config.toml
vocab_size = 1024
hidden_act = "swiglu"
schedule = "wsd"
max_steps = 3437
Each number is 128 + 32 x the weight over its row's rms, rounded and kept within 0 to 255. Layers, rows and columns count from 0. The size above them is the row's rms in percent of the matrix's.

# layer 10 MLP down (transposed), 704x256, rms 0.096, rows 400-434, columns 192-255
size [101 102  99  98 101 108 103  97 100  97 100 100  97 100 105 101 105  95 107 100  96 101  98 102  91 102 101  96  99  97  95 103  98  97 104]
[[124 161  78 150 161 140 167 176 120 138 167 131  71 181 203 128 154 110 145 109 123 182 101 102 143  94 148 147 193 133 143 140  90 143 123  98 131  75  97 137  81 157 103 131 109 135 186 137 121 123 141 152 164 109 127 143 117 132 119 136 183  66 122 125]
 [120 106 180 196 122 124 126 117 163 112 129 219 148 147  86 161 127  92 113 105 179 116 117 164 133 159  90 159 150 180 117 141  89 145 177 127 149 131 125 130 121 104 157 109 137 125 101 125 120 122 103 142  95 189 165 120  65 146 164  96 115 187 142 126]
 [140 110 156 133  92 120 141 164 194 162  73 112 154 108 130 110 132 153 122 154 127 130 140 191 127 121 109 155 176  96 115  95 139 116 136 128 141 114 191 145 145 135  65 149 173 123 121 130 102  85  56 125 153 139 113 151 122 156  87 112 131  47 124 160]
 [ 90 166 177 125 170 135 159 166  81  80 133 178 130 103 114 131 137  94 177 125 142 127 130 151 195 128 207 145 160  91 138 114 136 145 188 153 103 107 168  67 127 136  73 158 135 105 175 138  82 110 138  96 130 107 199 116 186 138 145 136 121 129  99 103]
 [111 144 162 145 159 158 152 102  97 138 160 125 141 191  73 107 145 143 140 144 137 122 122 145 116 158 138 171 128 152 121 126 146  53 120 107  78 136 138 116 135 145 123 135 105  78 147 111 166  80 142 182  59 152  69 143 138 203 119 156 149 101 149 221]
 [128 151 111 126 161 131 145 117 133 171  94 122 136  81 144 153 119 146 128 101 197 133  92 145 169 127 193 138 108 137 112 109  90  85 203 151 171  98 170 159 156 119  74  79 181 104 110 112 169 173 114 151  97 137 125 159 135 139 191 117 116 111 153 143]
 [131 128 138 127 128 197  79 124 152  95  99 122  77 120 152 179 115 148  92 102 189  97 129 128  72 197 138 197 131 150 120  78  66  95 144 131 116  52 130  88 134 139 133  92 124 136 128 128 137 161 155 143 109 121 140  85 158  88 103 126  94 138  86 122]
 [175 129 115  92 143 113 176 109 142 124 110 147 162 111 140 117 122 133 137 169 150  95  67 107 163 159  97 158  95 204 140 123 125 203 136 146 147 131 141 110 137 123  89 147 157  66 190 123 192 110 140 140 150 170 105 121  82  90 159 152 110 124 111  66]
 [ 79 121  86 127  99 121 123 119 105 160 123 105 177 150  76 104 133 112 126 102 111  85 157 135 160 173 167 118 176 176 133 150 140  98 161  88  96 114 131 183 171 128 144 112 132 114 166 134 162 118 167  97 111 113 154  77 134 140 160 157 178  73 208 127]
 [150 136 137 110  85  80 164 104 198  88 125 110 150  97 129  93 112  96 119 194 154 105 198 122 110 166 131 115  88 144 146 129 134  76 139 107 123  96 119 143 155 194 124 171 122 176 142  94 101 123 137 134  99 121 136 173 178 102 105  88  91 101 161 154]
 [111 186  93 151 109 144 128 122 144 184 167 185 119 135 184 112 116 115 120  86 142  88  71 149 128 108 128 139 150  76  97 132 106 130 140  87 132 129 160 174 207  91  92 117 142 185  89 133  73  93 171 139  71 150  81 165 130 167 105 112 108 156  79  68]
 [154 146  84 149 132 148 129  99 144 138  66 155 109  91 122 117  89  99 115 183  72 153 141 151 152 121 138 101  88 102  95 126 119  91 129 131 179  99  88 104  95 107 209 151 174 129 138 131  71  69 129 112  89  91 183  77 154 153 134 115 111  91 149 132]
 [174 127 104 117 127  89 152 123 169 100  96 181 153 136 196  49  89 122 149 133 126 154 167 184 200 119 131 113 109 169 109 161 190 120 117 157 120 166 180 101  91 111 123 139 170 126 111 162 115  73 131 117 180 144 109  44 152 130  83 121  83 114 134 181]
 [191 159  77 117 171 143 109 164  98 143 190  96 114 151  77 159 117 173 124 142 121 179 111 133 121  70 119 158 162 159 205  97  86 125 129  83 185  67 114 118 100  95 174 136 143 126 145  87 102 100 119 131 117 141  89  55 178 111 179  92 160 133 145 169]
 [127 104  96  81 188 143 125  83 147  77 125 130  84 125  93 154 102  55 185 130 150 103 132 160  78 173 167  84 105 188 127 160 112 178 151 117 113 100 153 144 114 146 111 129 143  99 106  97 160 159 162 116 186 125 113  94 145 113 111 132  79 114 135 112]
 [115 100 147 129  89 106 101 158 163  83 116 146 178 153 151 151 112 177 116 134 113  83 145 158 101 110 132 124 129  17 166  95 124 162  67  87  97 146 161  89 121 162 144 142 100 156 162 127 138  97 159 166 198 142 178 110  88 102 125 130 180 152 162 109]
 [181  98 141  89  85  98  66 230  92 120 115 172 131 106 137  81 119 174  69 138 119 111 123 116 148  93 113 188 184 116  67 150 102 130  82 122 107 148 108 142 134 140 102 101 121  38 144  84  68 126 131 129 165 117 162 114 139 164 122 131 121 116 197 135]
 [144 187 140 163 163 107 134 144  35 101 119 179 136 134 137 144 151 104 194 126  85 172 135 115 178 122 108 161 189 167 158  73 148 120  99 110  67 154 105 123 130 102 185 114 111 119  80 117  93  64 141  75 171 113 148 137 110 106 151 108 151 179 104 112]
 [ 84  89 113 175 135 147 141 161 126 101 179 150 116 114 113  89  68 113 153 187 106 154 118 151 155 185 116 142  80 146 123 142 181 157  57 156 147  91 136 131 135 191 119 107 159  79 178 114 139  88 139  98  94 112 108 152 161 127 164 154 167 129 152 121]
 [ 78 133 125 133 144  99 104 105 145  49 120  87 126  73 158 176 122 123 134 109 125 172 116 134 135 120  72 134 116 157 162 125 147 154  87  88 131 117  35 205 129 106 114 139 121 109 148 115 122 118 122 106  73 130 103  33 118 134 123  87 142  79 160 143]
 [ 97  90 160 135 103 126 168 171 142 193 148 170 131 190 113 108 129 135 122 142 127 161 179 129 153 124 143  94 119 120 159  91 158 100 120 202 121  85  96 212 121  92 131 118 107  90  79 143  90 110  91 132 180 139 123 106 144 133 114 162 124 143 136 147]
 [ 99 130 120  70  95 106  95 133 113  89 109 173 132 150 139 157 151 118  99 123 147 130 147 134  89  94 112  80 134 177  73  85 130 151 146  75 116 103 158 117 139 159 145 210 110 146  21 100 178 101 140 142 146 138 102 154 168 181  78  77 133 138 145 179]
 [ 52 159 191 163 101 104 117  95 107 170  75 115 219 143 127 176 189 106 126 178 155 131  95  99  76 167  98 104 113 147 145 100 114 104 167 122 174 175 125  94 121 144 109 122 138 135 125 108  86 127 115 157 164 151  70 131 138 142  64 121 125 135 143 119]
 [198 134 137 105 129 200 119  94 128 135 176  95 119 118 113 148 161 171 126 124 151 106 108 103 181  90 149 117  75 107 121 121 154 186 134  89 125  86 159 145  89 123 152 132  91 135 150 156 154  90 134 111  83 168  98 146 132  71 109 153 147 172  32  96]
 [ 42  76 195 114 139 104 122 130 119 134 216 198  81 134 100 108 131 123 211 103 124  64 100 141 150 114 146  79 179 103 133 127 158 167 115 149 161 149 144 170 149 135  87 107 172 127  99 157 189  72 166  59 120 125 186 138 104  85 134 145 158  93 129 147]
 [140 175 144 111  91 117 165 133 138 174 104 151 183 150 116 148 105 118 122  85 132 126 118 163 170 163  60 224 148  84 122 123 174 116 137 193 195 107  55 132 139 152  66 141 116 164 143 169 138 131 153  93 171  61 139 149 103  85  77 150 137 149 140 126]
 [168 122 109 140 146  87 132 129 148 118 118 111 141  96 165 134 159  60 129 121 111 145 146  91 159 181 169 130 149 108 150 128 100 148 184 128  99 175 171  93 176 170 122 121 132 103 135 132 153 101 140  76 118 166 135 125  83 163 181 129 146 137 124 143]
 [189 151 141 129 131 149 122 133 125  90 122 110 110 122 105 164 114 100 129  76 153 112 122 102 177 118 109 128 162 163 119 217 166 106 104 142 136 155  67  93 120 103 153 143 129 132 148 134 115 128 133 144 173 147 114 102 121 100  67 105 203 110 124  66]
 [136 130 134  93 178 144 160 114 117 115 116 139 119  75  96  80 139 125 103 124  85  96 147 149 177 152 108 109 171 104 177 135 101 130 129 136  87 171 129  87 141 128 159 179 181 170 111 138 122 108 135  51  92  79  76 112 140 101 127 159 106 133 188  52]
 [ 76 101 139 224 144  57 110 116  96 186 102 151 117  58 144 181 159  90 111 161 102 142 143 139 129 152 151 167 142 187 134 126 117 173 121  91 125 116  70 134  63 151 160 161 136 201 143 115  52 129  69 106 197  78 147 155 123 112 128 140 130 163 151 139]
 [ 96 157  89 120 154 106  91 104 133 103 115  89 132 117 138 134 154 137  90 102 116 202 133 202 137 118  87 152 161 136 106 133 149 118  40  86  90 185 125 194 169 153 131  82 149  99 126 147 123 155 101 129 114 114 170 135 126 103 143 182 167 182 116 124]
 [ 89 154 166 121 115 189 186 154 147  93 203  92 144 101  98  98 150 100 118 136 184 125 199 115 116 143  77 160 146 150 136  97 111 147 106  74 128 128 114 126 146  82 132  97 157  79 152 148 137  76 125 150 157 147 127 115 189 121 149 113 109 132 143 138]
 [150 134 117 203 138  93 137 102 124 102 118  55 159 112 172  97 135 125  90  99 134  90 153 102 124 108 152  83  95 192 127 164 173 150  90 113 143 134 143 154  73 144 141 130 166 116 220 156 174 177 111  88 177 107 149 161 125 163 118  92  82 120 136 107]
 [152 105 134 125 117 116  62 118  78 176  55 132  83 127 185 166 108 181 135 125 127 156 139 102 184 126 106 171 133 100 168  59  85 111 132  91 147 102  83 120 130 120 122 125  94 144  93 129 132 148 128 116  97 127 129 140 121 139 169  91 130 133 140 174]
 [ 97 143 117 104 141 104 101 101 168 133 129 151 170  75 148 193 147  86 157 181 199 101 179  67 100 137 101 116  88  96 160 101  87  99 148  52  86 137 158 106 137 136 132  90  67 179 105 130 147 105 102 168 110 147 157 144 127 150 124  98 101 120  67 125]]
# layer 10 MLP gate, 704x256, rms 0.159, rows 401-435, columns 192-255
size [102  98 100  96 102  96 100  95 101  99 100 101 101 104 106 103  96 109 102  98 101 103 105 105 106 100  93 100  99  85 104  99 101 100 100]
[[128  95 107 204  98  81  90 135 107 147 119 131 134 177 159 124 116 106 136 194 127 100 158 125  88 114 113 115 149  99 157  71  72 102 141 108  99 133 129  88  98 123 155  72 119 158  56 129 155  98 165 133 120 137 107 109 121 163 121 162 146 128 106  59]
 [131 173 169 107 187  93 152 163 165 158 153 182  71 111 123 165 186 112 183 142  70 125 164 138 137 137 141 130  61 172 108  86 185 156 112  79 109 134  58  75 153 133 170 204 101 133  92 110 149 166 126 119 130 121 124  98 105 114 146 118 124 139  61 141]
 [161 125 161  84 173 140 140  79  78 145 152 143  85 113 139 161  75 120 118 153 160  99  89 131 140 117  91 158 119 119  61 119 119 161 115  86 143 149 126 166 153 107 138 142  96 142  50 114 169  59 107  88 148  72 132 116  65 155  86 117 125 107 107  82]
 [151 127 152  88 173 125 164 158 111 135 151 168 121  95 105 177 124  76 122 115 111 125 113 134 145 104 109 141 185 128 143 158 147 119 147  95 145 126 172 154  89 146 171 156 179 128 134  76 100  46 108 126 147 135 150  85 183  94 151 152 134 109 137 178]
 [ 77 129 147 131 131 195 100 149 115 103 150 135  81 105 140  70 140 120 155 106 153 112 129 100 133 124  83 130  92 129 111 116 120 159 198 149 103 154 153 103  73  75  87 114  98 147  64 142  96  60 153  38 131  95 142  94 168  94 159  76 124  98 167  93]
 [157 123 154 115 118 144 137  95 135 127 141 177 144  70 175 119  79 145 177 106  80  21 169 142  96 146  93 150 132 167  78 171  91 159 112 157  74 126 134 120 143 102 130 200 136 134  60 116 141 166 106 136  93  79 102 177 121  56  89  79 152  93 115 122]
 [113 123 127 157 213 114 141 143 212 136 120 133 191 179 162  99 103  73 143 162 153 121 154 129 120  94 129 107 109 149 141 144 142  80 148 134 138 145 147 130 155 154 138  75 187  93  69 136 137 122 138 126 113 123 119 119 119 164 112 144 122  65 130 146]
 [127 103  79 133 105 141 119 109 150 146 113 143 147 174 134  99  82 120 121  77 135 177 138 181 114 182 152 124 218 101 138 171 132 117  97  89 112 129 147 108 149 118 132 118 131  84 133 129 125 139  90 175 126  75  86  84 173 141 132  97 149 160 119  91]
 [120  93 199 151 151 131 139 127 168  71  52  83  93 118 169  84 169 118 117 183 103 141 138 143  99 145 136 136 102 178 143 119 181 118 137 124 198  92 169 138 171  78 131 109 108 100 136 117 153 115 163 114  96 127 124 159 185 157  90 124 157 159 110 163]
 [120  85 112 157  83 135 124 117 114 146 137 122 141 167  63 180 167 107 162 154 113  88 134  81 100 206 115 109  48 128 131  79 161 121 157 130  76 155  82  61 145 160  93 120 131 133  87 121  91 136  98 111 175 141 171 158  84 162  70  99 120 150 175 107]
 [107  67 140  90 133 151 159 154 111 135  62 137 109  76 102 135 133  82 169 138 137 181 108  99 156 130  93 181 195  96 127 121 167 124 132 171 136 165 140  96 146 132 158 174 146  69  77 163 139 182 116 156 140 111  74 120 166 189  90 120 130 156 160 120]
 [159 161 139 130 152 167  98 122  97 117 125 187 105  99 101 143 119 137  95 166 110 140 157  73 104 144 133 152 101 105  54 119 100 136 107 138 138 133 111 149 148 149 115 126 162 110  63  92 129  56 106  95 131 156 118 180 141 184 125 127  65  78 139  87]
 [105 180 179 111 125 111 117 101  95 140 138 110 166 142 145 126  61 112  75 164  69 139 160 140  72 109 115  90 168 114 133 113  58 120 173 152 140  79 163  98 201  59 109 174 149 100 167  85 103 218 150 169 156 184  96 127 102 146  99  91  95 143 168 143]
 [147 153 104  91  81 175  87 127 127 130 106  89  90 149 132  89  85 126 204 139 140 154 100 134 124 126 145 154 156 156 139 208 118 162 155 129 157 130  79 105  64  70 147  72 148 144 203 122 142  91 131 111 149  92 115 137  97 129 168 181 130 149  98 191]
 [131 173  99  73 130  82  72 100  93 146 157 156  84 115 137 166 130 117 101 159 141 104 130 119 106 147 127 123 100  84 113 144 100 182 121 179 111  71 114  98 156 101 131 108 152 149 143 146 154  88 166 174  48 110 176 152 132 126  94 141 140 172 114 100]
 [151  81 118 112  59 188 154 169 112 195  88 159 109 102 148 105 126 129 123 165 152 126  80 149 121 117 153 117 141 126 104  85 136 136 128 139 138 125 117 138 154  97 150 127 172 138  91 139  56 150 133 117  39 112 105 147 118  95 167 106 123 130 132 110]
 [156  89 161 146 109 109 191 106 155 178 129 158 165 126  82 123  61 181 157  99 122 128 114 147 153 127 144 116 123 117 174 201 160  79 143 135 173 138 146 128 153 146 110 116 136 154 184  81 159 125 106 185  63 130 108 101 181 164 102 160  94 130 152 124]
 [153  59 140 163 106 109 202 168 115 155 154 132 106 103 116 162 108 105 144 108 112 128 100 136  84 132 143  54 201 126  91  87  94  47 152 142 116 112 127 125 123 105 198 134  64  79 114 101 124 152 132 152 114 159 135 104  99 192 170 145 141 119 133 182]
 [126 106  85 105  88 124 169  77 149 120 110 123 181 126 144 107 136 136 165 134 100 111 125 165 103 113 106 142 167 184  65  77  82 162 147 135 123 130 131 154 175 125  86 136 106  86  92 193 121 153 180 177 102  62 160 110 149 140 171  73 124 128 114 134]
 [ 58 195 156 119  76 111 177 100 120  96 101 120 126  57 133 121 140 133 172 153 148 112 132 137 116 122 125 125  92 159 146  87 106 176 134 109 141 154 179 120  89 140  91  98 132 160 141 122  74 156 124 103 135  88 141 156 154 190 126 116 138 124  65 114]
 [146 163 128 110 121 133 114 199 155 168 103 105 117 107 110 154 120 134 103 160 140 109 133 182  69 109 179 128 169 201 114 121 153  35 143  92 113  83 142 132 160  76 145 124 116 118 101 135 166 137 125 110 132  86 110 112 145 134 116 148 149 168 117 122]
 [155 136 138 140  97  99 124 177 186 106 117 140 173 123 125  78 184 153 115 108 157 118 105 146 168 115 106  96 145 162 159 169 181 110  95 101 177 105 136 174 159 131  85 171 155  95 116 107 136 213 142 160  96 136 140 184 131 177  98 109  85 102 130 127]
 [110 127 190 156 194 144 123 125 112 145  85  83 133 179 177 131  95 118 116 114 108 121 124 149 113 123 174 103 122 129 101 179 133 154  62 100 113 149  83 105 123 136 109 108 124 125  97 109  93  85 120 109 193  86  96 121 159 167 111  96 182 110 105 136]
 [135 141 170 148 154 131 127  86  79 168 147 198 186  89 101 115  78 138 163 104 150 105 134 128 148  81 127 126 116 113  89 145 150 112 121 153 157 115 175 155 119  87 110 101 144  85 106 120 181 123  85 128 117 134 111  72 118 110 126 157  66 122 146  99]
 [113 142 115 105 134 141 130 122 105  57  73 118  94 107  68  81 158 107  67 139 141 146 126 140  91 160 141 181 142 136  83 108 110 124 160 155 133 194 144 141 144 146 101 154 132  92 127  98  79 156  67 153  92 129  91 157 115 138 158 158 108  86 152 132]
 [ 48 115 105  99 175 120 172 123 147 116 103  64 121 131 203 156 130 106  39 127 139 145 163 154  95 137  93 111 149 104 134 181 105 124 105 103  80 139 138  84 112  65 182 104 105  99  87 145 111 132  99  91 126  75 136  93 118 106 159 143 150 145 171 174]
 [134 191  87 164  72 133 124  94  92 131 134  91 145 157 170 133  86 164 123 156 133 188 146 134  91 117  77 103 118 108 150  99 123 104 138 153 117 117  96 119 142 184  78 155 111 107 102 163 143 125 113  91  78 136 156 214 123 127  91 110 159 147 129 160]
 [110 143 136  96 139 153 114 110 111 140  94  96 131 106 102 111 170 122 107 110 153 111 136 131 171 125 127 188  85 189  89 101 113 154 114 126 152  85 115 174 135 151 150  87 187  95  57 120 175 152  96 112 139  50 179 122 107 135 131 188 122 138  97 146]
 [146 171 103 151 153 123 190 131 139 144 108 141  62 204 141 153  89  86  83 123 144 107 113 196 136  67 145  35 103 164 162 161 113 117 140  96 143 144 125 104 150 187 129 153  99 130 113  93 151 102 136 126 151  99 109  97 117 141  73 170 157  85 185 161]
 [146 133 163 141  60 136 178 123 143 132 216 200  94  96 137 116 142 122 151 156  69  90 160 162  75 178  57  80  97 168 166 104 133 109 126 147 135 102 135 112 150  86  96  91 128 155 102 203 148 151 126 162 142 175  93 137 146  83 111 176  86 143 140 125]
 [ 79 116  79  86  81  89 189 111  81 117 115 123 141 151 101 132 123 113 102 146 186  91 137 188 151 162 186 170 119 139 146 102 143  95 139 193  70 165 193  99 196 148 148 106 127 106 106 150 139 122 124 149 155 112 131 167  97 131 128 165 133 159 105 126]
 [ 99 101 117 148 126 110  99 111 129 143  91 121  61 157  75 147 168 122  98 166 162  84 125 123 134 129 107 164 150 116 131  96 133 151 133 112  88 121 141 137 128 162 158 138 105  71 135 113 200  78 104 181 126 109  96  82 127 144 162 132 177 130  78 111]
 [ 77  90 163  86  78  95 156 183 121  90 171 117 136 115 133  29 129 152 101 122 129 111 129 152 141 108 197  90 125 188 145 152  71  74  91 120 139 140 134 142  78  97 116 133 160 136 137 146 119 155 101 133 106 148 158 138  68  77  72 116 126 122 134 120]
 [127 198 155 149 122 130 155 125 150 155 137 118 164 130 153 148 101 107 172 140 118 138  84 106  84 120 128  80  85 145 100 168 105 156 156 132 153 152 147  88 178 152  55 111 109 124 114 119 106 107 104 124  80 100 110 138 113 117 115  46 120 114 127 187]
 [111 111 141  84  92 156 165 177  90  96 111 118 141 156 169 153 107 167  88 114 132 151 110 158  85 101 191 115 123 170 115 155 170 107  82  69 139 102  72 162 150 113 117 109 165  53  87  94  98 148 155 135 136 130  92  85 139 174  98  89 146  93 166 169]]
# layer 10 MLP up, 704x256, rms 0.168, rows 401-435, columns 192-255
size [103  92  97 101 107 100 100 102 100 103  98  99 106 104  99 105  95 106 103  98 101 101 101  97 100 101  93 101  98  87 106  96  94 105 100]
[[134  90 155 117 152 149 179 105 142 111 116 117 167 126 130 109 130 149 186 107 145 172  84  98 135 150 156 102  55 106  67 166 148  63 136 141 159  78 100 164 112 155 132  55 131  97 118 112 109 171 137 117 190 191 169 148 106 129 128  87 121 131 152 129]
 [142 110 145 166  95 119 117 112 119 178 114 164 104  80 196  83 171 120 133 139  80 112 119 111 122 165 103 155 148 181  85 146  64  73 132 149 144  78 164  60 139 114 132 141  95 133  95 152  85 146 163 135  62 103  93 120  53 112  80 165 121 124 147 161]
 [229  82  72 172 157 129 117 138 140 153 149 131 139 163 121 124 125 124 114 108 134 137  65 142 125 114 118 101 131 123 134 136 171 130 135 112  45 102  98 149 140 133 152 138 136 131  85 157 128 106 155 104  84 122 129 107 138 116 109 134 123 110 126 142]
 [120  83 127 145 114 106 174 168 126 114 173  82 238 141  84 228 175 110  92 145 189 116 144 132 135 129 163  81  99 156 166 113 140 108 107 119 169 154  84 139 147 104 110 162 148 138  62 135 132 114 153 114 138 110  99 119 139 152 123 125 164 108  62 196]
 [ 81 108 127  87  95 154  86 171 116  98 122 103 137 131 146 112 111 158 167  96 135 170 122 150 114 144 136 125 109 165 134 178 100 173  81 116 152 156 110 159 165  97  49 127 124 121 147 146 113 178 154 100 163 127 198 131 116 117 154 132 168 107 131 115]
 [138  82 149 152 155 128 155 115 145 141 174 125 132 102 182  97  58  97 149 113 162 140 175 167 116 173 172 144 124  72 138  68 110 101 159 152 101  95 117 135 115 146 126 159 159 115 123 134 159 172 152  83 133 100  81 153 161 108 131 108 125 138 122 102]
 [155 156  99 111 129 121 109 118 208 130 119 118 113 159 155 172 122  93 122 120 118 137 109 104 132 131  84 162 167 131 103 114 121 104 193 155 140 133 173  82 122 165 177 156 147  96 126 176 139 142 128 204 125 130  83 119  77 142  92 175 179  89 123  92]
 [119 105 130 160  91 112 164 138 122  93 173 167 206 169 143 101 200  91 109 159 105 137 184 113 114 182  78 119 123 152 121 116 119  95 108  74  95 115 124 113 140 133 123 178 131 153 129  76  87  95 188 106  79 108 132  66 165 151 143  66 188 151 110 106]
 [165 124 189  95 130 128 127 149 167 129 169  94  69 134 141 128  99 122 134 131 159 171 135 153 196 100  56  42 109 103 129  78 112 191 120 117  69 103 142  90 118 153 130 150 117 150 112 100  88 106 137 125 125  65 180 101 117 143 117 102 114 133 213  76]
 [150 153  93 201 129 103 110 170 109 161 108 188 130 175 130 106 116 116  94 168  97 112 111 137 100 149 145 182 156 106  78 119 106 176 160  76 134 124 139 111 137 177 135 130 129  65 113 102  67 124 184 169 144 146 115 148 145 128 113 148 136 152 106 142]
 [148 119 132  87  99 123 179  85 169  97 126  76 139 115 145 145 123  86  77  64 155 117 118 175  96 144 136 141 121 116 104 149 122  96  95 129 154 119  86 163 157 121 212 108 137  93  95  85 131 163 135 138 122  95 146 112 127 135 120 152  81 104 163 130]
 [112  80  96 154 106 112 146 140 149 194 104 169  96 167 128 131  91 126 175  98 152 107 113  72 131 109 137 143 141 131 118 125 134 127 208  94 124 173  90 117 160  88 146 178  86  86  84 122 138  91 127 201 149 100 124  82 137 156 146 111  90 159 186 158]
 [142 148 163  86  80 129 173  83  62 146 113 102 110  92 128 181 145 111 150  94  87 140 113  95 197 155  77 163 133  86 114  95 163 130 165 117 148  98  98 180 158 107 114 129  79 130 155  65 189  90 110 146 171 136 107  81 109  98 148 171 130 135 119 169]
 [ 90 109 131 134 111 156 100 127 114  97 131 168  85  94 147 151 115 142 124 170  82  72 118  94 148  79  88 150 123 174 180 156  88 173 147  97 116 223 145 136  54  64 136 113  85 122 114  81  99 126  89 186 129 129 179 154 191 130 131  81  96 154  72 120]
 [222 134 133 169 129 130  71  65 118 178 151 139 159 144  64  98 103 135 156 155 157 179 106 143 124 164 156 118 147 180 137 144 122  93 136 128 168 163 176 122  89 110 128 151 125 134 136  40 110 148 103 151 151 172 113 129  99  85 140  88  70 125 106  88]
 [100 108 173  87 158 128 211 128 184 134 124 126 108  99 172 119 161  63 115 127 113 148 134 126 165 136  83 157 201 101 154 132 154 136  85  67  94 134 107 116  99 108 142  97 146 104 143 145 182 115  51  85 107 143 157 136 169 175 121  80 135 131  70 141]
 [103 102 124 152 169 135 106 149 127  51 179 172  93 108 134 124 124  80 150 139 116 121 152 157  33 125 150 122 133 143 106  82 109 123  97 120 139 121  66 165 111  76 184 117 165  91 123 132  85 110 125 102 177  77 145  99 163 134 140 111 163 149 159 126]
 [154 120  98  79 151 104 177  97 105 197 163 123  89 102  84 133 123 142  88 145 184 152 161 138 182 177 109 183 135  78 101  79 121  99 127 111  79 146 161 108 127  87 139  93  70 167 186  88 152  82 103 177 126  61 102 105 115 117 136 102 154 168 177 151]
 [118 148 158 153 123  81  56 178  88 146 118 166 106 101 112 130  75 129 116 145 151 111 108 125 138 166  96 105 112 129  99  73 162 110 153 199 107 137 101 121 127 181 110 165 136 117 137  89  93 114 123 126 151 195 146 109 141 107 208  93 131 138 113 131]
 [138 118 129  66 136 141 106 105  65 136  65  68 118 125 143 159 150 140 107 179  81 129 100  95 157 179 153 106 141 163 119  82 129 141  98  98  98  84 141 137 112  92 130  88 145 148 135 217 103 123  94 123 177 207 157 124 130  93 163 171 194 123 160 145]
 [100 187 130  85 122  93 119 101  85 163  87 153 122 102 163 120 116  88 236 115 161 148  97 187 117 116  81  99  88 128  71 125 122 127 154 141  86 138  92 152 144 155 105 123 114 130 149  66 136  50 110 103 149 105  85 123 142 164 113 159 156 126 115 115]
 [145 171  55 163  98  76 131 116 120 118 166  89 109 129 102 140 186 118 133 155 135  90 125 118 110 174 136 136 133 175 161 157 121  88 175 153  92 172 106 164 154  64 150  82 123 111 136  85  97 148 154 148 101  97 160  57 153  85  77 147 183 138 126 128]
 [138 110 155  89 110  76  70 113 114 143  55  79 145 155 180 147 136 156 137 113  81 140 136 131  82 166 160 129 103 145 140 131  96 166 116 121 159 154 136 151 171 146 155 115  98 105 147 159 176 157 109 146 148 112 165 183 122 177 106 176 104 125 107 185]
 [119 113 120  97  87 130 143 122 120 146 134  67  69  80 150 127 142 170 160 134 115 128 163  83 127 114 138 134 103 134 121 158 129  70 136 119 144 148 114  92  66 115 139 140 127 133 132 143  99  93 104 115 108 181 100 143 133 127 119  39  84 158  68 101]
 [ 83 142 107 156  94 178 116 122 166 113 122 117 106 111 169 148 152 146 109 120 142 112 134 178  73 133  71 180 106 176 198 116 124  98 137 154  84 155  99 133 150 193 147 143 119  97 116 146  81 157 137 112 144 167 133  83 104 136 165 153 110 114 105 156]
 [172 165  99 121 126 156  65  70 194  90 144 166 136  73  65 163 177 141 112 184 102  93 118 169 128 148 106 155 166 118 117 140 152 125 139  67 170 119  83 102 134 187  84 152 135 149 142 119 110  88 181 118 105 130 127  45 103 125 135 117 160 133 141  82]
 [153 102 117 107 106 116 143 131  91 133 115  72 176  92 165 123 149 167 159 176 145 123 106 131 141 106 168 115 120 102 158 110 166 171 131 110 137 117 208 166 118 151 114  70 122 111  63 122 107 168  90 145 129 110 126 146 115 123 167 125 153 114 188 138]
 [146 171 127 132 170  80  55 151 127 139  83 176 173 129 111 110 128 116 134 115 127 181 192 121 142 154 124 133 200  86 165 109 130 142 113 128 132 175 165 114 125 142 184 121 142 167 124 147 165 145  77 105  97  93 117  76 183 111 166  84  95 132 137 124]
 [ 98 158  62 195 122 161 109 197 184 154 137 203 134 186 124 125 173 122 123 109 147 104 154 156 151 113  98 141 107 145 117 100 126 141 116  99 106 131  76  77 136 135  39 168 166 165 109 115 115 112 138 173 146 146 126 176  97 131 122 132 167 142 156 144]
 [147 131 110 108 109 145 155 115 144 139 138 115 147 114  79  68  98  70 123 166 167  62 122 140  98 129 125 132 137 101 119  95 120 209 169 159 182 151  97  81  82  81 127 149 115 140 163 130  91 111 140  97  83 161 137 124 161 114  84  65 125  90 128 123]
 [123 136  96 140 144  62 156  99  91 126 152 124 155 181 116 128 110 149  74 124 136 111  85 122 114 190 156 130 191  86 152 166 135 178 125 121  87 146 135 150 192 166  91 113 113 163 195 194 158 142 144 134  62 151 103 117 102 122  44 172 133 162 124 161]
 [161 153  84 157 147 125 165 128 109 238  75 129  83 122 145 122 142 113 140  99 134 155 142 152 181  54 124  81  95 111 121 122 118  93 188 120  92  45 122  78 147  95 132 106 126  85 118 168 126 139 149  59  93 134 150 137  87 131 123 165 134 121 124 118]
 [172 178 191 137 182 148 146 133 121 186  77 109  98 136  99 125 173  87 136 110 143  92  87 129 120 177 157  86 160 139 105 111 162 133 168  89 128 133 104 119 183 138 143  87 166  66 101 155 133 104 150 121 153  73  73 138  65 107 112 130 147  98 119 164]
 [ 72 102 112 190 115 143 196  98 129  93  79  95  69 120 160  95  76 110  50 173 176 124 177 136 157 149 152 111 151  92 161  71 134 119 102 186 142 124 140 130  86 190  96 147 182 136 137 149 161 148 143 131 164  91 144  94 166  80  83 113 151 155 151 170]
 [150 156 146 125 172 119 162 170 124 176 142 126 136 134 187 131  99  90  79  88 152 149 155 108  95  43 120 151  99  84 147 112 119 104 170 147 161  98 162 172 143 129  46 128 162 128 160 126 143 191 171 147  69 117 160  79 118 147  89 152 123 101 139 127]]